Each number is 50 + 15 x the weight over its row's rms, rounded and kept within 0 to 99. Layers, rows and columns count from 0. The size before them is the row's rms in percent of the matrix's.

# layer 22 attention output, 128x128, rms 0.229, rows 0-108, columns 64-127
097:52 34 14 74 90 78 38 54 81 44 37 53 52 12 63 31 59 64 49 48 64 30 24 40 70 94 24 41 26 41 45 75 54 57 56 41 47 46 62 58 46 30 64 71 34 64 73 43 57 40 36 37 53 64 64 35 43 47 44 73 49 15 53 53
086:39 24 53 49 57 49 62 26 52 49 40 46 37 34 17 31 47 57 52 62 53 49 41 27 63 29 59 48 62 31 43 25 31 79 66 57 39 54 65 34 61 52 29 89 40 67 14 75 41 60 97 56 29 49 80 71 32 55 27 56 30 55 41 83
111:82 06 66 51 53 69 52 62 72 47 57 36 50 70 44 47 77 41 13 31 80 32 66 24 60 12 35 62 32 64 38 50 66 68 49 33 48 33 40 35 64 39 41 31 68 77 62 76 52 70 40 69 51 52 52 39 50 51 54 59 48 30 64 68
089:49 72 48 48 65 57 40 64 68 51 69 72 83 80 35 61 63 41 77 40 61 53 43 43 48 53 43 79 33 34 31 71 50 35 58 88 48 64 63 57 49 27 71 48 26 46 67 63 49 46 38 36 51 51 69 24 61 79 30 26 38 94 13 60
096:62 69 61 55 22 52 52 15 24 83 81 74 56 54 62 64 73 50 65 70 46 51 53 72 33 27 49 83 41 73 32 39 45 57 53 54 62 67 71 50 97 59 34 55 49 30 10 34 46 56 45 27 41 66 50 48 40 68 57 12 38 70 31 45
091:24 30 68 43 58 19 42 41 75 34 55 51 39 48 34 37 43 47 83 36 76 83 49 64 89 53 51 37 55 59 36 39 16 46 62 52 43 73 47 52 47 23 38 03 62 46 52 36 67 23 49 38 40 60 45 61 68 40 67 39 56 62 48 39
092:60 69 82 38 42 58 38 54 45 64 38 45 72 33 54 58 39 12 57 44 60 29 90 34 36 64 68 71 35 13 48 48 53 56 27 68 23 47 54 87 92 45 71 51 55 21 49 55 42 29 21 42 52 41 64 71 70 59 48 41 31 33 40 62
104:32 70 57 51 39 56 45 28 57 51 23 52 57 50 60 59 52 79 87 51 68 48 50 26 55 63 55 72 27 68 65 31 39 13 48 59 43 73 39 34 28 67 62 44 58 60 50 72 48 58 24 44 64 15 49 46 70 17 49 80 52 23 35 80
081:47 55 60 26 50 38 17 51 39 75 70 44 74 46 43 61 82 52 40 76 28 29 59 32 55 44 57 38 51 73 66 64 79 45 47 62 31 49 66 35 03 43 18 36 52 48 41 61 35 56 32 38 30 37 48 36 44 46 45 23 09 35 42 46
100:32 38 34 43 60 55 25 18 58 70 49 50 53 65 57 59 63 65 59 80 77 34 53 47 59 20 40 42 52 36 78 34 39 45 55 45 23 41 82 32 59 43 12 57 40 45 20 20 55 21 53 44 24 65 64 57 39 71 70 51 50 76 33 43
087:32 45 57 72 34 62 60 53 47 45 53 48 72 33 48 41 59 82 54 56 36 43 82 39 53 41 42 17 38 41 54 53 28 56 55 58 41 27 36 57 09 52 52 46 50 57 76 57 67 74 48 43 83 63 58 34 37 65 55 07 61 52 32 10
103:46 37 52 81 24 64 21 46 44 31 39 26 61 51 64 50 55 38 42 99 36 73 52 75 70 33 90 44 59 14 44 52 39 74 11 49 56 55 74 66 19 40 62 20 42 36 42 73 31 50 49 49 41 61 44 22 41 61 62 56 77 45 60 36
104:72 71 52 87 16 39 48 90 37 45 68 35 66 59 60 24 39 57 58 51 33 53 41 86 21 46 57 57 53 46 41 72 65 35 40 69 34 67 23 62 23 58 34 74 40 61 56 42 60 51 69 33 45 40 60 76 58 40 20 46 52 22 34 37
095:55 38 17 38 70 35 26 58 99 52 92 65 76 46 52 61 36 21 45 46 62 31 59 78 49 37 44 29 36 36 51 50 42 67 22 56 69 38 30 45 42 25 64 33 46 65 58 61 51 46 52 56 34 46 66 67 33 32 49 33 65 35 54 27
091:35 86 26 66 48 76 50 52 21 46 58 56 28 65 50 66 45 29 42 23 75 57 48 38 21 18 61 21 58 43 51 60 89 36 31 44 67 63 57 17 43 52 58 50 60 44 57 69 42 50 42 43 60 47 34 40 46 66 39 43 83 63 44 58
106:54 12 56 25 29 20 55 73 50 38 33 43 76 44 27 69 24 30 37 70 58 73 38 47 30 38 33 45 36 66 73 37 50 29 44 21 41 54 71 56 76 35 60 31 39 75 50 47 28 40 49 42 57 56 70 66 71 68 18 63 46 44 73 50
096:31 76 52 89 54 45 24 55 40 48 60 34 23 41 40 43 46 54 78 36 59 22 64 38 35 25 56 50 31 60 36 66 92 47 65 20 33 39 57 39 45 37 46 31 34 70 72 86 55 65 56 48 66 48 47 68 40 47 51 53 54 26 59 31
095:27 51 65 57 80 41 57 19 33 79 21 48 48 72 26 27 47 44 48 48 37 56 55 37 34 68 64 65 37 48 54 59 56 46 58 59 49 73 73 70 49 86 55 34 56 45 84 66 62 52 74 63 66 68 79 32 50 59 79 50 58 96 68 40
109:37 76 43 72 58 44 67 83 35 47 20 62 75 71 13 52 57 46 36 65 27 40 20 52 46 46 67 42 42 57 43 74 46 53 25 62 75 52 61 39 74 20 19 43 15 52 64 50 54 68 49 67 63 38 46 74 60 42 66 50 20 50 78 48
106:87 38 67 47 50 33 68 45 40 15 40 35 32 49 58 84 60 28 37 86 26 54 56 66 60 30 57 55 42 92 75 44 36 42 42 41 86 61 52 62 57 48 42 37 51 55 61 35 92 41 62 67 36 54 34 36 79 49 31 18 48 50 33 39
063:39 53 63 51 73 65 67 59 58 49 38 03 86 29 29 46 43 58 12 52 76 50 67 58 78 66 33 33 56 47 22 77 67 58 78 19 39 55 47 58 69 63 57 48 57 27 37 78 30 34 53 28 42 20 35 58 67 41 21 42 56 58 72 65
078:38 49 55 35 44 39 44 30 44 37 50 13 69 44 61 63 26 46 62 33 54 23 50 54 63 55 41 54 43 40 52 51 99 50 38 53 69 49 26 47 35 63 35 53 66 39 54 57 22 68 70 87 23 79 55 75 25 55 63 62 46 52 56 34
094:59 51 79 59 99 46 41 51 36 57 90 52 54 48 43 49 39 55 39 24 67 76 39 47 37 59 66 75 38 33 38 42 24 64 64 38 42 64 48 58 39 23 59 88 41 37 48 34 70 25 25 63 66 50 36 38 63 27 49 48 74 52 71 80
123:47 53 53 52 30 39 35 67 63 63 16 18 56 45 43 48 40 06 54 46 38 29 34 40 60 57 34 62 94 57 44 38 81 54 44 47 74 58 25 41 49 15 65 50 88 42 34 36 62 39 30 54 47 65 48 11 62 40 38 57 39 77 41 49
110:70 74 51 37 49 63 75 38 68 41 83 72 46 57 63 41 39 49 37 44 49 21 28 36 76 27 59 37 58 64 52 35 43 21 35 38 22 83 41 49 26 60 64 35 63 41 44 46 44 70 64 56 55 56 36 37 54 80 50 55 66 87 49 55
104:57 00 39 60 36 56 33 44 46 47 64 38 34 48 63 61 32 31 58 31 37 38 62 48 71 59 28 69 45 40 55 34 45 38 37 51 51 45 45 26 69 62 61 91 61 51 44 65 63 30 29 38 65 26 16 56 49 40 58 74 11 59 27 57
107:28 60 37 61 47 77 39 56 67 53 23 65 63 50 41 34 40 48 62 27 42 62 60 79 55 46 75 21 38 56 81 30 56 45 64 35 26 54 53 60 43 69 52 51 52 47 32 00 47 40 47 82 65 28 24 51 22 50 68 58 44 62 59 41
091:39 52 45 55 59 51 30 47 59 15 62 69 51 84 46 31 58 33 53 40 24 32 73 54 51 39 32 34 24 58 44 56 73 69 71 53 66 26 61 27 63 32 72 43 29 45 21 66 32 40 48 82 49 48 81 59 34 40 39 88 53 81 66 48
096:84 28 30 16 48 66 50 47 46 82 53 53 55 83 47 23 43 76 23 64 40 38 37 67 73 52 29 47 23 49 35 59 63 70 57 56 49 48 52 66 53 55 61 24 29 26 33 39 38 76 74 14 38 34 58 70 63 55 32 19 38 50 29 50
108:36 61 54 55 67 60 45 42 58 63 46 43 75 75 33 58 67 70 44 38 40 76 30 44 41 46 34 53 67 35 60 65 64 01 67 09 39 71 67 60 47 46 66 55 59 52 69 58 24 62 59 60 34 68 20 42 26 79 66 40 29 27 63 20
091:71 43 33 26 51 44 68 63 33 31 28 70 92 43 36 66 41 86 56 49 51 36 31 47 26 57 68 45 48 61 84 47 49 20 48 74 32 55 54 41 53 40 39 65 73 48 85 66 48 26 49 61 52 62 42 86 47 61 56 33 64 49 60 59
096:30 50 37 12 09 49 14 51 24 57 43 43 55 62 74 42 45 55 32 73 61 65 44 38 39 64 54 53 33 68 45 63 41 72 63 36 49 28 23 55 48 66 39 20 47 46 91 61 19 46 60 36 57 60 35 75 69 31 35 39 20 55 54 45
089:49 55 15 61 88 38 46 66 42 43 59 49 35 66 35 42 29 50 47 66 61 46 67 29 42 34 49 60 74 27 89 77 42 52 22 55 65 69 49 41 53 77 57 30 43 68 29 37 62 59 43 41 43 61 16 27 65 21 63 39 29 67 22 51
082:35 59 74 34 34 36 54 61 30 74 37 79 66 34 56 70 73 73 57 19 47 38 35 38 48 61 25 31 59 38 61 43 54 78 51 46 89 69 44 45 62 72 49 41 49 51 68 31 72 37 77 15 67 51 49 38 84 41 50 43 74 47 30 62
109:25 00 36 65 54 38 51 46 67 33 43 64 49 57 65 61 64 71 69 58 52 63 24 90 42 60 11 58 36 90 51 32 66 59 60 45 59 32 55 55 68 69 15 35 34 35 51 58 57 30 71 59 31 37 49 67 39 66 51 34 30 55 38 46
089:60 44 53 73 49 79 64 39 80 46 76 83 41 42 42 32 00 56 42 60 35 56 55 39 44 43 61 56 28 35 44 49 29 34 70 53 55 58 39 63 39 78 56 43 52 38 57 39 42 17 64 66 39 51 23 59 70 54 58 33 84 40 79 63
092:62 63 62 77 63 16 54 33 47 61 42 30 45 49 57 67 43 70 59 63 46 71 35 35 51 18 58 27 48 38 28 56 51 14 26 44 45 42 24 86 39 69 52 43 48 52 41 72 56 86 39 47 54 53 29 75 53 67 67 34 49 42 56 26
108:67 67 69 58 66 61 74 48 30 39 79 58 46 29 35 49 65 56 64 85 65 36 29 53 49 26 74 77 42 32 66 62 47 43 43 40 65 51 20 53 50 47 60 50 67 65 57 21 52 48 70 44 75 59 28 38 39 89 75 38 10 26 39 83
106:59 23 52 00 64 51 58 44 72 56 71 00 59 38 71 45 71 56 72 48 48 48 47 80 45 74 37 35 35 69 58 33 50 44 31 39 37 68 51 48 34 65 31 40 35 31 64 52 43 46 45 63 60 62 25 46 61 73 71 48 51 60 37 82
091:61 33 73 53 26 66 79 69 35 68 33 71 52 35 63 48 51 39 59 65 43 50 53 42 36 29 33 54 33 42 15 32 31 43 73 41 59 73 42 68 42 51 21 51 49 27 65 55 70 67 60 62 31 67 49 44 86 17 74 32 48 42 46 45
089:48 62 39 83 49 55 36 67 60 51 50 48 27 44 34 74 54 56 46 31 66 85 75 82 56 68 51 61 53 67 38 65 28 41 47 52 58 44 30 10 59 82 31 55 61 53 41 45 52 57 60 59 43 45 27 33 58 65 44 56 72 27 55 29
105:51 45 31 51 57 34 65 55 27 73 74 42 17 28 63 40 36 43 35 45 60 64 73 58 45 60 47 33 67 80 44 41 76 27 44 87 70 36 52 69 38 32 53 51 47 70 57 32 55 21 56 61 45 64 58 68 92 56 70 85 64 35 51 52
098:14 57 47 51 38 51 33 46 37 71 57 49 35 59 33 50 42 67 63 46 66 64 13 68 91 85 47 54 91 44 52 45 55 41 49 51 48 34 41 66 75 41 64 44 30 10 57 45 28 71 74 74 66 30 90 28 65 44 33 47 55 58 29 47
092:67 43 45 42 50 54 26 32 37 34 50 54 33 70 38 39 28 28 52 55 53 49 58 14 59 64 30 74 51 64 19 32 43 51 61 53 47 59 42 65 30 38 55 47 62 97 72 19 42 35 38 49 64 66 33 65 31 58 75 87 71 58 38 51
108:41 45 64 77 60 52 55 23 45 52 47 44 42 22 40 61 45 76 28 36 25 52 63 65 42 43 73 67 47 52 47 32 72 54 48 71 43 31 28 62 48 59 42 53 77 61 23 31 64 60 50 65 42 40 78 66 65 01 56 45 55 50 79 32
113:49 45 21 79 74 09 50 60 72 38 41 58 37 60 46 31 65 67 50 53 47 06 43 67 42 71 38 67 62 74 51 65 19 55 68 52 58 65 58 23 32 43 44 34 60 24 52 51 46 73 62 55 52 49 77 38 64 31 52 88 42 64 59 58
065:42 73 50 71 33 35 38 35 72 58 55 67 34 64 64 45 19 39 58 23 54 68 43 30 74 60 01 25 47 40 70 54 63 37 59 27 43 70 56 34 40 29 54 75 42 23 51 49 59 65 14 55 57 55 51 45 54 80 63 10 41 55 66 56
098:60 61 20 52 58 39 59 64 26 71 36 43 67 37 71 50 62 04 35 61 50 57 28 75 85 72 48 37 32 39 34 30 49 70 74 59 31 55 42 39 39 60 25 58 41 62 53 62 47 50 91 51 79 42 65 45 35 08 43 54 59 71 75 47
101:37 57 48 41 55 55 82 40 75 53 77 26 55 48 29 92 54 25 55 57 76 27 51 81 64 55 30 65 46 84 81 76 73 51 39 47 42 40 46 73 22 49 51 39 63 38 48 74 78 63 57 62 62 34 60 69 51 61 60 46 68 38 47 28
095:66 51 53 74 99 47 61 34 48 80 61 19 35 73 58 68 55 66 30 47 41 69 56 42 69 42 53 62 53 35 26 54 27 40 49 28 63 52 44 72 59 80 31 68 62 43 48 58 60 49 48 74 58 47 51 59 27 22 56 38 66 59 68 45
094:34 59 43 73 27 38 43 99 58 51 54 38 41 44 33 49 63 32 48 74 99 64 55 49 47 09 49 72 25 69 50 32 59 85 41 52 64 40 73 60 61 54 38 53 42 69 42 22 35 40 65 77 67 70 34 46 49 54 35 43 28 43 35 51
082:48 42 13 50 62 32 61 42 80 67 52 66 65 51 70 49 40 35 47 64 71 26 64 43 44 29 48 80 31 11 29 24 72 55 44 38 36 61 52 27 45 42 26 36 42 73 20 53 58 59 64 71 46 54 67 30 41 80 28 47 40 50 34 25
081:51 55 50 42 64 74 52 35 52 59 14 64 43 34 60 31 60 28 87 40 41 47 48 33 51 41 51 27 47 42 71 36 42 61 56 66 22 64 66 76 45 27 25 39 65 10 55 91 55 66 49 26 19 65 36 52 54 73 27 72 65 53 70 74
096:61 55 43 65 10 66 56 74 42 61 80 78 51 48 43 55 71 28 16 22 67 37 75 73 72 63 60 24 52 46 57 28 39 41 75 68 33 34 39 56 56 67 60 47 47 41 39 45 23 57 26 37 10 38 35 83 40 44 40 49 35 55 45 40
101:06 25 67 43 34 58 56 48 36 65 61 40 84 41 64 57 52 28 45 53 54 32 69 59 30 38 53 59 18 49 52 81 48 69 93 37 66 50 67 48 54 64 39 89 37 46 72 63 71 66 49 58 50 47 41 67 38 66 49 68 91 49 33 33
094:38 43 30 60 45 53 64 62 63 60 41 68 40 71 52 36 60 68 53 68 39 53 55 20 53 54 74 40 61 50 61 17 49 34 58 46 43 74 47 72 66 33 70 65 41 31 39 53 81 59 78 54 65 19 52 55 32 28 69 78 64 43 48 28
116:78 67 64 47 57 27 46 55 70 59 38 51 63 49 36 45 40 28 20 31 25 69 59 52 73 31 61 56 60 32 57 76 47 20 65 57 52 41 82 36 73 47 51 24 49 38 46 30 44 55 08 57 63 40 39 50 29 34 31 64 94 68 39 52
113:55 54 27 54 63 62 29 11 68 61 55 60 47 46 39 52 96 63 70 38 31 63 34 42 30 37 54 63 18 35 53 44 53 68 41 42 64 27 29 60 63 63 65 65 56 94 62 35 49 25 56 25 73 84 56 63 28 51 40 30 50 37 41 61
095:46 31 41 63 41 35 39 62 51 20 42 32 56 32 16 45 60 58 76 45 58 49 43 43 50 55 53 48 49 43 70 64 48 33 39 41 33 52 22 73 76 40 13 45 13 42 47 68 66 34 55 29 99 42 47 50 42 31 61 64 53 66 53 30
098:91 73 38 42 28 58 60 67 43 26 44 47 73 61 24 45 28 39 54 15 33 34 48 35 42 64 35 40 61 27 44 29 30 40 23 49 24 28 46 43 62 46 57 65 46 31 62 45 42 52 84 28 33 53 77 50 42 50 73 47 45 55 71 30
103:55 44 53 77 36 73 56 60 40 46 60 17 51 62 76 46 64 33 33 64 41 56 53 10 61 44 58 63 73 74 59 48 31 03 50 74 48 61 79 75 37 43 52 65 91 33 65 42 49 78 58 43 55 33 44 55 42 28 34 36 41 16 55 54
093:39 58 50 44 56 47 47 35 99 59 66 41 62 86 74 65 22 58 32 37 41 41 47 73 77 34 48 44 55 40 37 78 67 42 51 65 75 66 65 37 61 22 15 50 63 64 57 56 49 48 41 46 51 47 52 42 51 50 27 37 52 37 47 00
109:43 66 56 62 53 45 43 25 27 50 62 59 53 44 49 00 57 39 50 42 54 44 35 64 45 27 18 29 57 55 41 51 38 50 37 86 44 44 29 82 63 38 64 67 33 63 51 88 46 39 52 76 43 48 75 12 74 73 83 21 50 55 29 61
087:59 53 56 51 48 11 52 43 42 56 51 73 55 60 42 09 27 58 25 54 41 59 43 25 40 65 47 51 52 53 64 63 64 43 67 39 61 69 64 25 48 40 64 93 21 83 74 98 42 48 63 44 65 62 44 27 54 47 46 51 49 50 56 51
110:68 33 77 53 43 48 56 66 62 75 49 25 14 69 66 36 53 56 55 92 24 42 67 59 36 81 42 53 66 59 63 59 48 63 43 43 54 33 41 32 80 58 83 37 59 55 53 58 71 26 57 54 54 70 83 49 49 30 26 21 48 51 68 63
086:29 82 50 32 35 49 52 41 61 72 65 33 46 03 44 70 73 24 46 25 59 58 50 16 33 25 49 35 43 59 47 45 44 54 29 44 57 70 60 47 49 54 60 64 42 47 64 39 60 67 58 98 37 23 42 42 32 63 60 75 49 53 50 59
101:58 44 36 48 61 28 70 48 56 47 51 68 78 38 81 54 50 47 18 61 37 43 58 45 52 78 63 81 47 70 41 16 39 60 44 44 34 59 30 55 49 64 65 48 45 43 83 47 72 39 41 64 31 70 59 55 78 49 60 05 80 46 62 48
103:52 67 48 55 47 62 59 93 47 63 66 62 54 92 19 59 59 62 49 50 85 42 16 51 30 31 60 42 54 67 62 44 55 88 36 73 39 11 70 53 27 73 47 48 58 45 45 48 64 44 45 57 54 44 67 28 42 31 41 32 27 41 56 44
095:67 45 50 32 77 73 49 40 54 73 45 54 67 54 31 36 49 43 41 54 59 51 73 65 59 35 86 69 45 36 38 25 36 87 34 35 68 56 28 34 49 24 80 62 44 60 39 45 53 71 46 47 32 91 38 22 72 42 45 86 59 47 52 42
101:19 63 24 28 46 42 44 49 42 72 46 64 54 37 54 99 60 59 18 61 48 56 44 70 87 34 73 57 74 41 60 41 48 60 36 57 41 46 62 81 48 48 40 27 42 51 65 77 36 28 60 77 70 53 63 60 46 52 43 33 29 09 48 60
113:41 77 67 03 63 87 45 47 69 42 27 71 31 41 51 40 67 54 44 74 44 44 25 62 45 51 83 38 45 76 33 44 35 26 55 65 76 48 48 68 55 55 41 87 63 57 23 27 31 32 38 44 42 34 87 59 44 66 61 45 45 43 47 46
101:22 39 35 85 45 65 64 48 41 33 27 37 61 65 61 14 34 64 54 33 50 44 28 59 52 57 62 41 40 17 31 64 54 69 34 23 47 80 44 52 40 32 32 37 62 59 26 62 51 38 81 25 76 44 49 64 60 31 94 31 60 64 36 59
095:50 43 58 13 46 35 67 48 23 35 62 35 34 52 79 52 60 68 44 72 35 48 62 41 80 43 53 60 54 19 72 71 52 67 41 50 65 28 63 71 87 37 45 22 46 57 47 40 48 32 54 66 26 31 59 25 19 26 38 44 92 55 53 64
099:62 57 59 32 86 45 43 43 36 45 58 56 38 49 77 55 46 38 54 09 52 34 47 78 51 45 52 43 63 56 34 69 45 39 59 39 47 53 49 39 99 63 39 26 42 55 92 14 70 41 58 35 51 40 24 01 42 44 42 63 70 50 54 47
094:71 61 39 62 31 40 55 62 31 61 36 70 62 39 52 57 41 94 27 45 48 36 32 81 52 55 36 27 39 64 41 34 87 15 46 56 81 29 23 71 76 50 45 77 79 34 63 55 29 53 70 46 43 52 49 42 63 66 53 65 72 67 62 62
114:47 37 16 26 76 39 26 35 30 72 65 31 45 57 67 56 68 14 32 64 49 71 51 46 30 40 23 29 25 40 62 55 46 59 48 29 56 60 21 48 28 64 61 59 53 61 49 34 40 61 61 31 35 21 47 62 47 44 23 45 59 07 61 54
094:48 51 57 29 75 76 48 57 31 29 56 59 30 80 75 26 26 36 43 40 46 29 61 65 17 72 39 39 86 26 83 69 31 42 41 33 45 80 67 37 48 49 63 62 57 49 67 44 51 24 49 43 46 20 63 46 69 61 47 53 24 69 44 49
096:63 33 37 69 17 27 37 27 34 57 58 54 18 47 30 52 89 50 76 56 52 41 59 13 46 40 47 49 70 68 41 31 53 30 99 36 50 49 70 30 37 32 43 50 34 32 62 43 61 28 45 70 56 53 70 72 26 54 67 50 40 38 56 63
096:50 79 42 14 74 58 55 66 49 60 37 50 46 17 45 78 54 67 85 55 69 51 25 39 45 20 44 46 41 62 44 55 60 41 20 58 38 49 60 56 46 76 65 32 12 50 45 29 51 56 77 51 42 64 64 59 56 36 25 66 44 42 58 63
095:76 57 43 18 44 57 55 48 64 43 50 37 18 47 65 67 40 60 46 53 49 57 27 52 07 73 34 67 79 30 50 45 51 38 29 12 72 09 40 66 67 44 66 38 43 54 36 61 18 60 37 57 69 43 56 98 41 46 62 54 59 54 34 60
111:58 55 49 56 00 26 62 41 55 43 59 52 63 39 41 36 29 69 61 48 50 63 59 66 14 46 53 31 38 61 41 79 49 62 42 66 21 74 64 68 46 33 60 36 72 86 29 35 64 58 53 63 40 70 59 50 42 49 28 61 23 70 62 94
096:42 92 72 23 36 54 44 53 57 36 36 41 32 53 66 94 63 55 27 65 67 53 69 23 36 51 68 28 48 56 42 43 34 23 36 49 56 24 43 54 24 34 52 65 47 73 57 41 57 52 45 70 56 49 35 80 75 48 51 51 67 73 18 24
091:71 27 16 73 40 64 39 46 45 54 52 77 57 45 70 40 57 28 34 21 73 67 49 36 21 84 37 50 51 33 35 53 60 31 37 30 56 43 40 31 29 59 39 62 47 28 36 32 35 84 59 44 38 47 00 42 34 56 48 62 54 29 37 55
081:52 37 53 42 64 55 18 69 27 44 10 30 75 59 40 76 41 68 55 55 40 46 38 58 56 50 57 55 50 68 48 47 41 59 72 78 23 37 19 54 58 07 62 24 53 39 54 28 42 54 43 57 36 30 72 35 76 78 83 67 49 85 42 48
098:53 46 70 18 37 55 66 25 72 64 60 38 44 52 55 63 56 24 62 59 49 43 58 84 49 64 65 39 38 58 64 71 46 54 37 27 53 27 38 32 74 13 46 69 62 68 37 45 62 82 86 66 61 67 53 62 49 67 65 60 30 43 62 79
105:28 57 22 39 57 33 72 43 58 55 73 18 36 16 28 42 69 22 54 31 68 39 47 50 27 78 69 60 47 31 61 31 72 42 77 77 45 66 57 37 30 81 52 68 14 69 55 62 54 56 49 31 38 61 56 61 61 43 47 27 61 39 52 66
091:38 72 76 67 43 50 50 47 44 32 32 49 00 39 84 29 49 68 28 56 29 61 40 47 31 48 46 26 91 23 34 15 38 48 61 62 59 52 44 53 42 46 10 69 43 73 54 35 54 18 41 37 68 75 48 58 67 48 34 56 49 46 54 50
109:53 28 59 48 67 34 35 34 53 16 44 57 61 56 32 55 71 43 19 67 29 49 65 65 29 56 56 83 58 39 39 59 65 67 40 53 90 35 41 37 47 36 16 86 30 51 58 56 41 38 28 34 71 55 73 46 52 61 84 82 31 17 51 22
092:65 69 22 65 70 56 40 24 64 67 44 65 53 27 44 48 51 57 57 51 33 61 47 14 39 70 35 47 24 72 29 37 31 41 45 67 66 26 46 62 31 43 65 21 32 49 50 48 86 52 41 25 22 34 38 67 68 24 47 32 42 47 44 81
110:17 26 35 38 36 58 53 52 46 17 20 48 07 61 15 72 25 60 27 51 47 42 85 54 49 56 47 59 62 61 40 63 48 74 57 56 20 48 43 52 65 32 67 45 42 51 13 48 64 65 46 42 15 49 46 35 54 44 64 39 39 43 31 73
117:35 34 49 80 52 40 71 77 41 55 67 09 51 28 54 50 30 55 61 60 52 62 63 80 41 56 61 47 27 57 51 60 33 35 92 29 59 57 53 50 56 26 50 13 48 33 52 50 32 36 72 36 46 31 67 40 42 74 46 77 10 30 69 52
108:48 51 62 57 29 35 53 26 52 74 37 63 46 35 58 28 35 47 91 17 32 30 10 35 58 50 46 55 60 69 69 47 50 58 76 39 39 32 65 52 67 37 56 61 40 41 35 66 53 20 66 41 23 76 41 59 79 33 42 49 43 42 19 25
094:89 64 03 48 70 60 53 50 50 28 29 88 53 34 39 39 53 40 31 65 47 94 78 37 46 39 58 53 35 62 60 75 58 50 65 60 41 47 76 59 71 52 56 64 86 31 51 25 41 53 39 65 68 48 67 29 69 28 61 63 59 22 44 39
094:50 37 44 72 53 66 53 44 59 85 53 56 65 72 57 11 46 42 26 56 45 63 71 57 72 51 59 71 52 63 60 12 67 99 71 34 62 42 28 39 48 22 56 74 32 49 47 64 54 68 84 37 47 63 44 62 96 78 27 55 56 54 74 42
096:37 68 04 28 50 52 34 49 68 25 36 58 74 41 84 34 65 66 75 57 28 36 24 26 27 69 60 52 54 40 77 31 24 17 36 41 48 71 45 84 32 51 44 84 48 34 58 49 49 30 36 58 64 48 47 50 54 52 23 45 25 60 62 58
101:39 34 52 31 70 75 37 60 61 25 57 29 53 49 24 35 42 49 72 63 35 28 50 81 52 74 76 43 27 68 59 17 43 53 49 75 47 68 35 23 76 33 31 48 59 39 38 43 48 57 56 47 42 60 11 30 28 42 47 24 56 22 45 65
109:58 22 73 61 44 41 72 41 40 40 53 43 43 48 20 42 64 42 56 82 43 63 32 35 60 72 43 55 56 42 25 50 73 63 32 54 47 26 17 11 13 53 44 76 49 33 51 49 35 25 82 71 35 59 49 42 22 31 41 76 73 62 37 54
098:25 73 67 33 36 13 43 55 49 51 84 26 60 24 57 68 52 66 45 70 61 59 52 45 56 57 73 43 34 59 42 29 24 23 38 68 39 46 90 49 56 52 46 38 69 62 49 61 51 56 73 42 80 52 64 34 04 39 62 37 86 56 30 68
108:30 64 48 88 24 42 56 56 55 37 56 37 55 65 73 10 55 49 46 40 41 67 71 45 44 41 54 45 20 48 78 68 35 30 52 53 79 21 45 36 73 65 73 48 40 56 53 44 39 58 84 49 61 42 49 46 67 58 45 58 09 55 47 23
100:40 68 54 26 43 69 51 64 48 63 21 26 12 48 66 57 53 53 42 43 44 47 38 36 54 49 28 66 46 82 35 35 47 79 72 74 31 70 28 54 78 82 11 55 82 54 38 19 26 74 25 46 87 59 54 43 58 65 53 31 74 29 60 38
100:82 44 70 67 44 04 58 38 83 35 37 30 35 61 50 63 20 43 47 30 67 56 47 47 58 41 62 55 61 73 42 63 64 32 73 32 94 61 49 40 61 55 73 51 56 25 12 34 53 34 36 34 58 77 54 46 34 48 61 44 63 63 44 32
098:32 38 55 70 48 64 39 93 62 43 61 45 28 47 10 56 53 64 68 64 59 68 45 67 81 14 53 52 40 71 20 63 15 42 45 46 47 46 46 54 54 71 31 46 20 36 80 42 57 23 49 43 28 47 51 53 21 49 61 59 45 47 27 58
099:52 46 56 66 49 68 30 60 66 76 28 40 60 54 42 46 31 28 23 28 66 65 50 72 63 57 59 49 57 60 38 60 98 55 40 70 57 19 81 69 76 82 59 50 78 50 62 54 77 48 33 34 36 36 61 45 52 49 28 71 66 75 59 39
115:75 42 59 56 56 42 17 61 38 48 35 82 07 63 73 35 41 51 58 51 82 41 42 69 51 42 74 35 61 51 67 43 65 63 66 55 67 11 44 60 52 67 49 39 62 42 49 76 41 40 32 31 23 52 10 70 32 50 61 44 52 46 65 88
101:65 95 58 56 40 31 76 68 82 53 55 54 68 86 52 48 38 91 47 42 51 56 26 66 78 50 23 39 56 51 73 34 48 66 77 47 49 31 32 42 34 49 26 45 82 57 22 61 58 63 41 90 53 24 50 37 68 54 38 61 53 51 56 45
110:42 60 46 46 44 44 44 54 37 13 47 63 61 39 49 59 46 38 71 62 51 46 39 63 41 53 21 60 35 65 36 71 76 66 43 51 52 55 59 00 79 40 92 46 56 59 09 79 44 28 28 70 53 33 46 43 56 34 55 46 57 33 84 41
095:57 44 73 15 27 67 47 42 30 17 49 54 49 40 36 66 55 54 45 40 61 66 33 10 32 28 64 32 49 52 60 57 47 16 50 40 60 38 47 43 39 61 55 22 23 36 54 81 90 44 56 62 73 61 66 47 27 21 34 56 54 67 67 51
088:64 69 57 67 54 39 29 28 69 67 72 65 20 75 78 60 55 39 40 51 63 79 41 58 64 46 54 40 48 42 55 58 32 63 26 27 23 94 61 42 67 44 61 46 77 43 66 49 63 39 10 43 37 55 74 47 47 38 59 72 43 64 34 36
103:50 51 37 00 27 35 33 48 24 29 50 50 48 42 51 40 55 52 63 54 59 35 65 52 43 22 54 29 67 16 32 50 58 62 63 29 61 51 36 25 42 52 99 84 59 46 89 37 79 53 51 43 44 29 69 44 33 57 76 50 28 75 58 47